Weights of a small GPT-style language model, trained from scratch on English Wikipedia: 3 heads of 32, 4838 steps.
Each number is 500 + 50 x the weight over its row's rms, rounded and kept within 0 to 999. Layers, rows and columns count from 0. Numbers have three digits each. The size before them is the row's rms in percent of the matrix's.

# layer 5 MLP down, 96x320, rms 0.186, rows 0-95, columns 64-127
103:474522382452497411450386492630501434521487455489519521432545574492474506461450497609495542411474481591431519519443420450443455558480524432494460413513409537552538486551504525520477545513544571
101:516509452501502469634475440463489606502480455553492512509458465400452512544415540525515514561547569431472528483579442528535428549458575462529428503538492504500570544518467561541555564531569491
099:448496500620445443592602451517482419526475460427493453430495484558415470509496485546521452392448573407550493472499516423473510444499437454517507506557394571419514434485498560430583503546459482
101:549508497539507569476567589505485485454523483459571535539538534538480583567589540432484379501535542479546526474448505510514536411410480515427452483496493510484518489475480523495432476501529466
103:477450487458520503527517552490442530564501527491498583501484433550503466418436490467453511458490505559426454522492420600530567566455507431453415506518477624502532452448420423477520435390557410
102:464546552464534517457454534472566476381496508565543509499509535515434532404478482509470497562496421514514516427558487464581514491476554496508508545519585450521506574447432510438506497445506482
094:489462505502492532431532442419459541582440536443477559535493511502455507465477440405579531477496513579480469431453534444600548442510493444544519481521413608473458429502454442506485466480570513
097:510552413581543459470548494557541557539527435521414495518452498508427556532537525505464420481476400444456471564399538522530445409469457420484501526446402484399407543493481517539529507585446480
102:504485590534522495445528466557472594598555530484535470444523437458610525506454500523420515486485585475505536446604521461503534546385410565488483545476510362495513550418533509501579432457506476
100:552491473452602477521509502473413532414591577484427531536605564511580403438454521533520562469399541497605427517532441545487423556512492470549426535491527464475578569537569537496595498479468470
101:472449507527489527476507417469484513563495503444501497468463493456513509509447463586507454575470561572528520420390483487547468504419412477497464514507434484484451453415418445513548543489530480
106:493503470528483498502486579432482498540560435442502549454483429477485466598454524565593533568536570499510467462513451472524468454590525524535475501619505418567423478478541534516476492563616465
097:475530443545516517510460595461475440507603428498492495556529434580456443476445460468456528469450586606511529345503506497486586521536436427548456578507489439630475525495494446470410545461491433
097:533499523507475474529482494548488605558544554464443483541512519561531442562465533553547357493515550484395561580462480452527440528466539558453508545511620511470478531549500509444540465561498529
095:481541465473583432439569577491594481462489553493538431651521493560583466502473396528512518507526411458498567520511466405412419538459469443505490551443509477391481501540511490429455518527526447
098:501487479469553488500488519510506522516564557536492500524442467522520526480507515434437550493462560512550516532460510605433495508549490511572516464633440487439521508456405418402414428502561535
095:438466521472544483355489514510462395436493531550459446503594537522477386611482455516519556509495553561548582435524494487481569529479492483487418507598341396595504535495589480463477574479588463
096:524499414523416415450472582445508528486470547456491509524452444507469644429457415452533532518543463613599486532454436506556472585544397551565578562505471469442487506547469486477537528528452461
099:466523552526453570498611492481487508503561457420494424486433541585485435529569581542438516535558474472560537546416453530604544425520534517554517511526514471507473491591539531484546498492548436
085:486532440445552557404488521512531468536471548495572521450445516548454412520412527416458475512422545514464549457481477565443558519516398499492562499472528508436482453550482523415443515597555523
105:488505625596454495471433549404563465566537478429613524458456413511577559531530456537535523559570561479474522448507469396539398479605460401551504532561494467493460510549433624512517530490516456
094:431508435486496437592516483528472542512530531506434527517503548552448431603471486467587420531514539549589447454490491484469503456410587571429530476520462513452451517579507495523427458575524537
094:508637576567413421544490503510571512515488538558450537469509652565421433617485525458501481557487483513532462480462528538613476439487480491481554534545510520490489584538445613536441411489433529
100:603571547474566440416546464419608471521519493484450502528478480475443401499534546503433582449494486530437468524484459463516574577551558566434475414471511472427496464476517559541474500491517542
099:573562565539506523462533435480525524533475492533423463481402536425440613533574596453448434494548603402507454497522423441587486438423410427494557498452470511520471515390503540545570442535444535
098:449544469549498538543487428562513545483436453519427533554606485496523445489451445489501452470509565561436453495514528500435451475464556574496461506428453508406553610421581466515561487408516527
104:422445611523584596431543492493534532491451441375472485404479374477525558422495498496481451546415451505533441559510455517555498560484464539454492521485520542492422572614501516517530531485441433
098:521508672549462546506528421465520482404488450440528496490560443500489446490511558476404507474473484436460513547569563459463584467511439379485564456540474536438570428481492487427459573541548568
099:465506447491536606490455505462536491497640563452445390479517491440517573470444499490419501500520520503483484514537548568450585387483576548558505478507430570583561518491525521547524485441578493
092:473433461492497479529447529529474411451478588414512471468587533531512507529463487560470532509571516530516491524510492566476600543556508434505383477485575558560468507496476476527489509472530390
105:430486531508453549473452523556512503549492501498481520516504495515558486556496491501565482599468531591524486501471470512431495570566468532509464495586497456455487506551554431514554490482534542
099:592524540568530484487560500469470499495459366523500499491521513421571469493515446524480590511536524456512521599455532441513450581474427531516526513486461417411533470494454482475442482501508512
097:400438558522581464618529520480535535508512412519534511477491495421498477507474490524456477483494544566495478465527447413506486485489513441439463499404476417461557419469566508502513482470472526
093:600543515503512458504447439436437475441537531591593509565460519544507467510485453440511549592483507466489502514558463403529436476522524516546532531499460442504543491511499442496520605534548578
104:541556525537470569567516428487516493506544512463506432544511451461419534576545533432626478426464436561509562496528502466539500441508495488451453503563557464461594559503478519452528388530453534
100:589566587480544529431495500516569559552534392487539465436517461562573476523497550557515504429520520494484546444395403531656484507471439550492417558528526526512501557563538479531509519389589476
103:450451481457506474532570598541472523484540433507549512437545475534455556497436461452506435458445452522542503510465485533613611538450530492453544487479472495532500505416516555434505582599428481
098:524573529575447477531491476475536404495497515477487496521524496459548467493590488551482497524604486492519499519503487486506515432511466653501431501450466464533467424517577555511549470513509568
095:484583487559527543432491547436450394471508534559526454485551455434530503485449448509437481490589563536635497572480433449539492532494555502517463485365509500559557544497485534544492512545437458
092:374541463498563442523472505660626521484560498469443458530537565442516554461501488598527498502493507552395495533501502521438444470588480499484536486511502507512450518497457543485427575493578426
102:540524564510474488512498536494418418477563544481570547509601429548496513500489547561519544470519507518479481539498507379421574580453442507535543570473584474497508490408566505406578520566414489
102:451464516468432536485451465505512521471528462516562414377523426485545458476437550500538445441526492568548571493402518548394512577486544421479511488478456504481523467453484499531530491447435536
102:552549523401477545587502567474506482461534498529523454544520498451476435500571565366524429507422493519451561488486489593455526463524494521397398469472567460508465455610548466503495508601410560
106:567473447493478526500539476536450448519464459546496565457529485511520538431546613508473506473514462386440580448417571520519441485450552488510439485456526545479498479432561531507574550460549517
101:457581508535525422515465588364617476579425483594442455540591461535519436526536420517465551546569493407495532462543517513495510507538514449545527588525480475542499474470547482495448575531484499
102:509495539483382459528468421595499532568511449543463531564619545471452521498488561437445454564499504537564461542485471548678436603523491445518476509552530520539458491462592556539545519417516531
110:605564536581588388530379491514535490483456472559517420416493475486554488578594462473523500564508491542491571465515368438508534535471468382536430503508533508497553529452554445468563504557523463
093:518554570485511411415455506438553509544531424575473564576495508511470476526574414472510471471485382465521429491580568473491509454448483558603479528549546419515498522499432558477484519467503454
090:356540470506521450488499541497477574470589458449534491613501493562556425503478490516522642397539495469566481531515502556445536518580537540484442462448455528517499566545528479559446516539499471
097:479423524590660420495540486533509513415594471374618503521451470550573467474517389496508496484513507530488463497515401434484402504519437526515470463480492429552519485463539438514425543540535501
106:595589560533469493504471599507448584464486621480473493508548625394476481563553507420496481580579493486510509512418599442497436455533449441415525576441473448500535531554451511472556427434418513
102:536539563566482458556480503514549559607371437466480480529519502572499457519458478484517472528523509540534517411512512411473583548523395585517625438473559427518547404406558468427455565479574481
106:549531421652524390542468524435464514486442486481413488462526417488470490449496431473547527557501588527391507494612445532504399581530476539543425495469513484442531428460556410449560430463573532
099:480419521420470502568538522485422465511522428528464446476557562481483463534488527458526507530504511496502493515435533489469581439463512435448553460545468490548434449488404459552520482529420555
097:498466486533547516574462536575497525530506468573572543441487447482598463582470425520465564477552510539437546416498518501450438449540534418495586594469419458481571513465600466482488517496390476
103:529504547531525511471570485493552502484477501523518465449490531575485478503477520477562543494595513523557536494495420455568489498447404476488394431430426533590415497515487503483407513536479530
099:543539425603513605454481543480574491453471526477590407457517538533486447482553593507537514597472597538573524547473509510453491548524450541459583577518572506532490569582468432518472490505475445
091:518529463543526466583497554448577587518433472503524521581451431554616551502496616550491457422469521483494522418429495515538473426555514606491617503502419488488394498476443565514477584541503517
102:529591507520422486482521476425540533427436542497540558523520535519451398515581524463496427500423560437445430523441469539502509431538555445460519525446527484527509447486530456464445406503470385
100:451464474500537488505420499503498484543548551553502536556596545510494498469546523502479574451571465521474580510525632551465498421465432438490483465635470531405458541540501517342434521506466547
112:396529485539450505462480495515432572497586470483507613466543493501478521531534428502427508451486525523440498529464495486468483540486489489596460486538449483540512410487472510526516474561451571
100:504553500507601374432546495458546502482467549526533402481436458484520450541490574507559510527465422561605470550534419541461516537465448550542468491480533511548576508500509558442508472499519488
106:525485463505534520470488591540575521451353443456520443518350492547509454494507521499604495523478400426392524547497403548504494486581518486552467463418488444500488473502530502513529503548549473
104:512505544445454459470592444417452507505487542565529525587484554543528501543485464574582516479552477504622560568470539494487495544600476462562545436439481505556619504539485550496563518435494496
102:526463479423409491475455534505438511492543483555489484513581490574518549396448477482495388509416541567501414455458540443502532464454514542558464515615564463611483519532550585492488537550590485
100:495516478507485489531564511471455525470445483533541590443417512494549461413471466493450542513478529396517460525491405510530534515545548503478477519533545650561561502576401571493596514533486479
100:575646489472499541447452454501446491499489537511493496458511519423454631513495425506503543478527375452567476553490507532579420522503448555552449550529489546566532576467549464590571515474450463
100:542532584501567533521563447548420466520504475506514412464543475439517489500556530459442482551547539502556434553497469486486509581507528484488574476434457472538569460410436519404465490566426434
105:435536464507477467476554490477527460478511535489503537589566472445517437549551569521437436432555496476527519514452530486477488494513534483456463471527556534474490596514498572482476520549537468
103:591523432506563523503441465544499511468536500496458465536593511483487539524420497428470493532481471483503496382538456506423564591543422472454522490565440547475413569444443450580531478570460415
104:485519462548487528426544504517437508425525458549472586456526575384482483537490402455556430501361472512461513503532541482513427586549507475415501485416514537477596476517466458489551524508461402
095:484635495539506528613579539448503495514513555549480492435430550630454426430578473488458619438469473519531485479535541544556513556550527584443583568478494504577564556499530534463399623453494476
100:457422513482500616482563569514489515467472514487487523497478493522492561541517480469539488561467550474499476493511571456531480501444482461552487476483550608522574463532470521529525480500412388
095:489452538509493415401543464468440587481489486577523577507517521450562563429555535499480569549514510461515573558433583497566524465530496474461466451413488472538584447547496568456510500505553482
096:522469495495539506428468514408472488463528396419567449514561440436545502488573548542565492526566472519409437470553503435442526536419583530532440541511544469557537476519465509493458487490520550
094:498482538498486436474501593455521518443535507503550513530530476440499528514559520470516507390529537515502642486462519451553424439508404574445445471633441522465483395435525499565519619444414563
089:487527473406579506525590457561468492526538533435582426559393484497450484530464433482487562549518503510389528462457476446475508523529546547532490446489452557433493468458557508522554518546445465
108:513523521533518515566514529406490609582426414558471566431497492463444587541571535410533457458461563519505534475484536529519476471515531506442563606473490500507556477382403511448513473408535456
108:478532444560512488466519587474403521387502589445511474585542468518501429472519495478443490531568457417408435476463559536471484471599530441538524611487541483435560495500584530403435560559485530
101:468487460381520477487517489493499569608506424468461549479588572539534545562544565463525517469482481575525553473524542564496500451549416425461601543424527491429418523417483461514396478468364565
090:482524450555601478493475524529539578421553478447432508501529578469553508503432502533371478468514485534528554479471600600496466450500587463411494505526484541486533541514508442489518497537561502
100:501561382407479479463577501485479437560513498415488557446580465518463528518432476494437459472529481607515418500552498591477488542500513434468527498483446494534470463489598414524494459469493448
099:546346525536625507545477449553521531569540568525588538410521508554486539525449517535528452489567555442501484480563522524583382495473479491591467461478526503498535452438424462496518443477552542
104:574526405515504520484516481434487517458500483522430469558559435405577452451627482443463508519557501465518442402502550505474525441508491529519554578439560449481524496506465405457510544505494531
105:517539455471519491597508503493497489431425420429497528519451501540506484471533478596516477510446515557567570396519489535517502500497437584596507415536513565491509564632465420465468552451532404
101:456497494447523522463472550535559433467439540579457595556532396512443565420443546544523461463569431510506413494500518530489474532444465594493478497481454546486555532544437523546552503594468475
102:522499588522481478512415466538577531518551443510522493580496465536497487366481449499426526413518455476632502487472529568422419454650543580507389451469443540457500532470491503470433558463426491
102:486534502473475458457458617531511478475522523501409571495585563474444518595511505437404435531378467519527462576393527437467589519491466525421558563564510448462444444471521445446487461575567437
100:591462513496470493521482492546522497540504543516496576540404453485500495515495562420530573604508486568552378543502440445514541520529473516427427515469414517450613602486524549447439498472459563
098:433546526539505417497482530450489419477451458576515537534501506460587485519544553579404530543488481459434470531486454593530466524584436534561520411467503521456501403489476526567530553580583495
098:547466579527573610530445472424509447522571520498501469513499502549483457491464611482511483588452594526595577473386415532481494415559492444498464460457502542566515524522555442481398488443463537
104:566479447372482493490375559497451590529491454455585556505544508422504551496528467425607544515504526546426456541409451432589529450468451453472526566486465475538524490524486502539484585580506492
101:561483512386487490449602475550538533487491587570518643549504443481504464431498497490511434529597590591492486475482412418525464506542484469539481500508454458464502522534466528603547496417440534
103:466466495405499496583634425528607454482624535442521467482432536508535473503448481529574515499531500576575574431546447561492463565529469476454515452463407490527519522514515453569481511521439421
102:466403555452512602531552550463538510411487609488515471521461504535506434556537534496459433549499508418484472563460513484439462531570544508540515506466517480525445440463515557504601449510381513
109:446535520477450500421527610515418475568466449493538537454575523487518552563552524425467580490405430433468579515547564429512494486441487450470558488523423414427446439612482545481508538431477486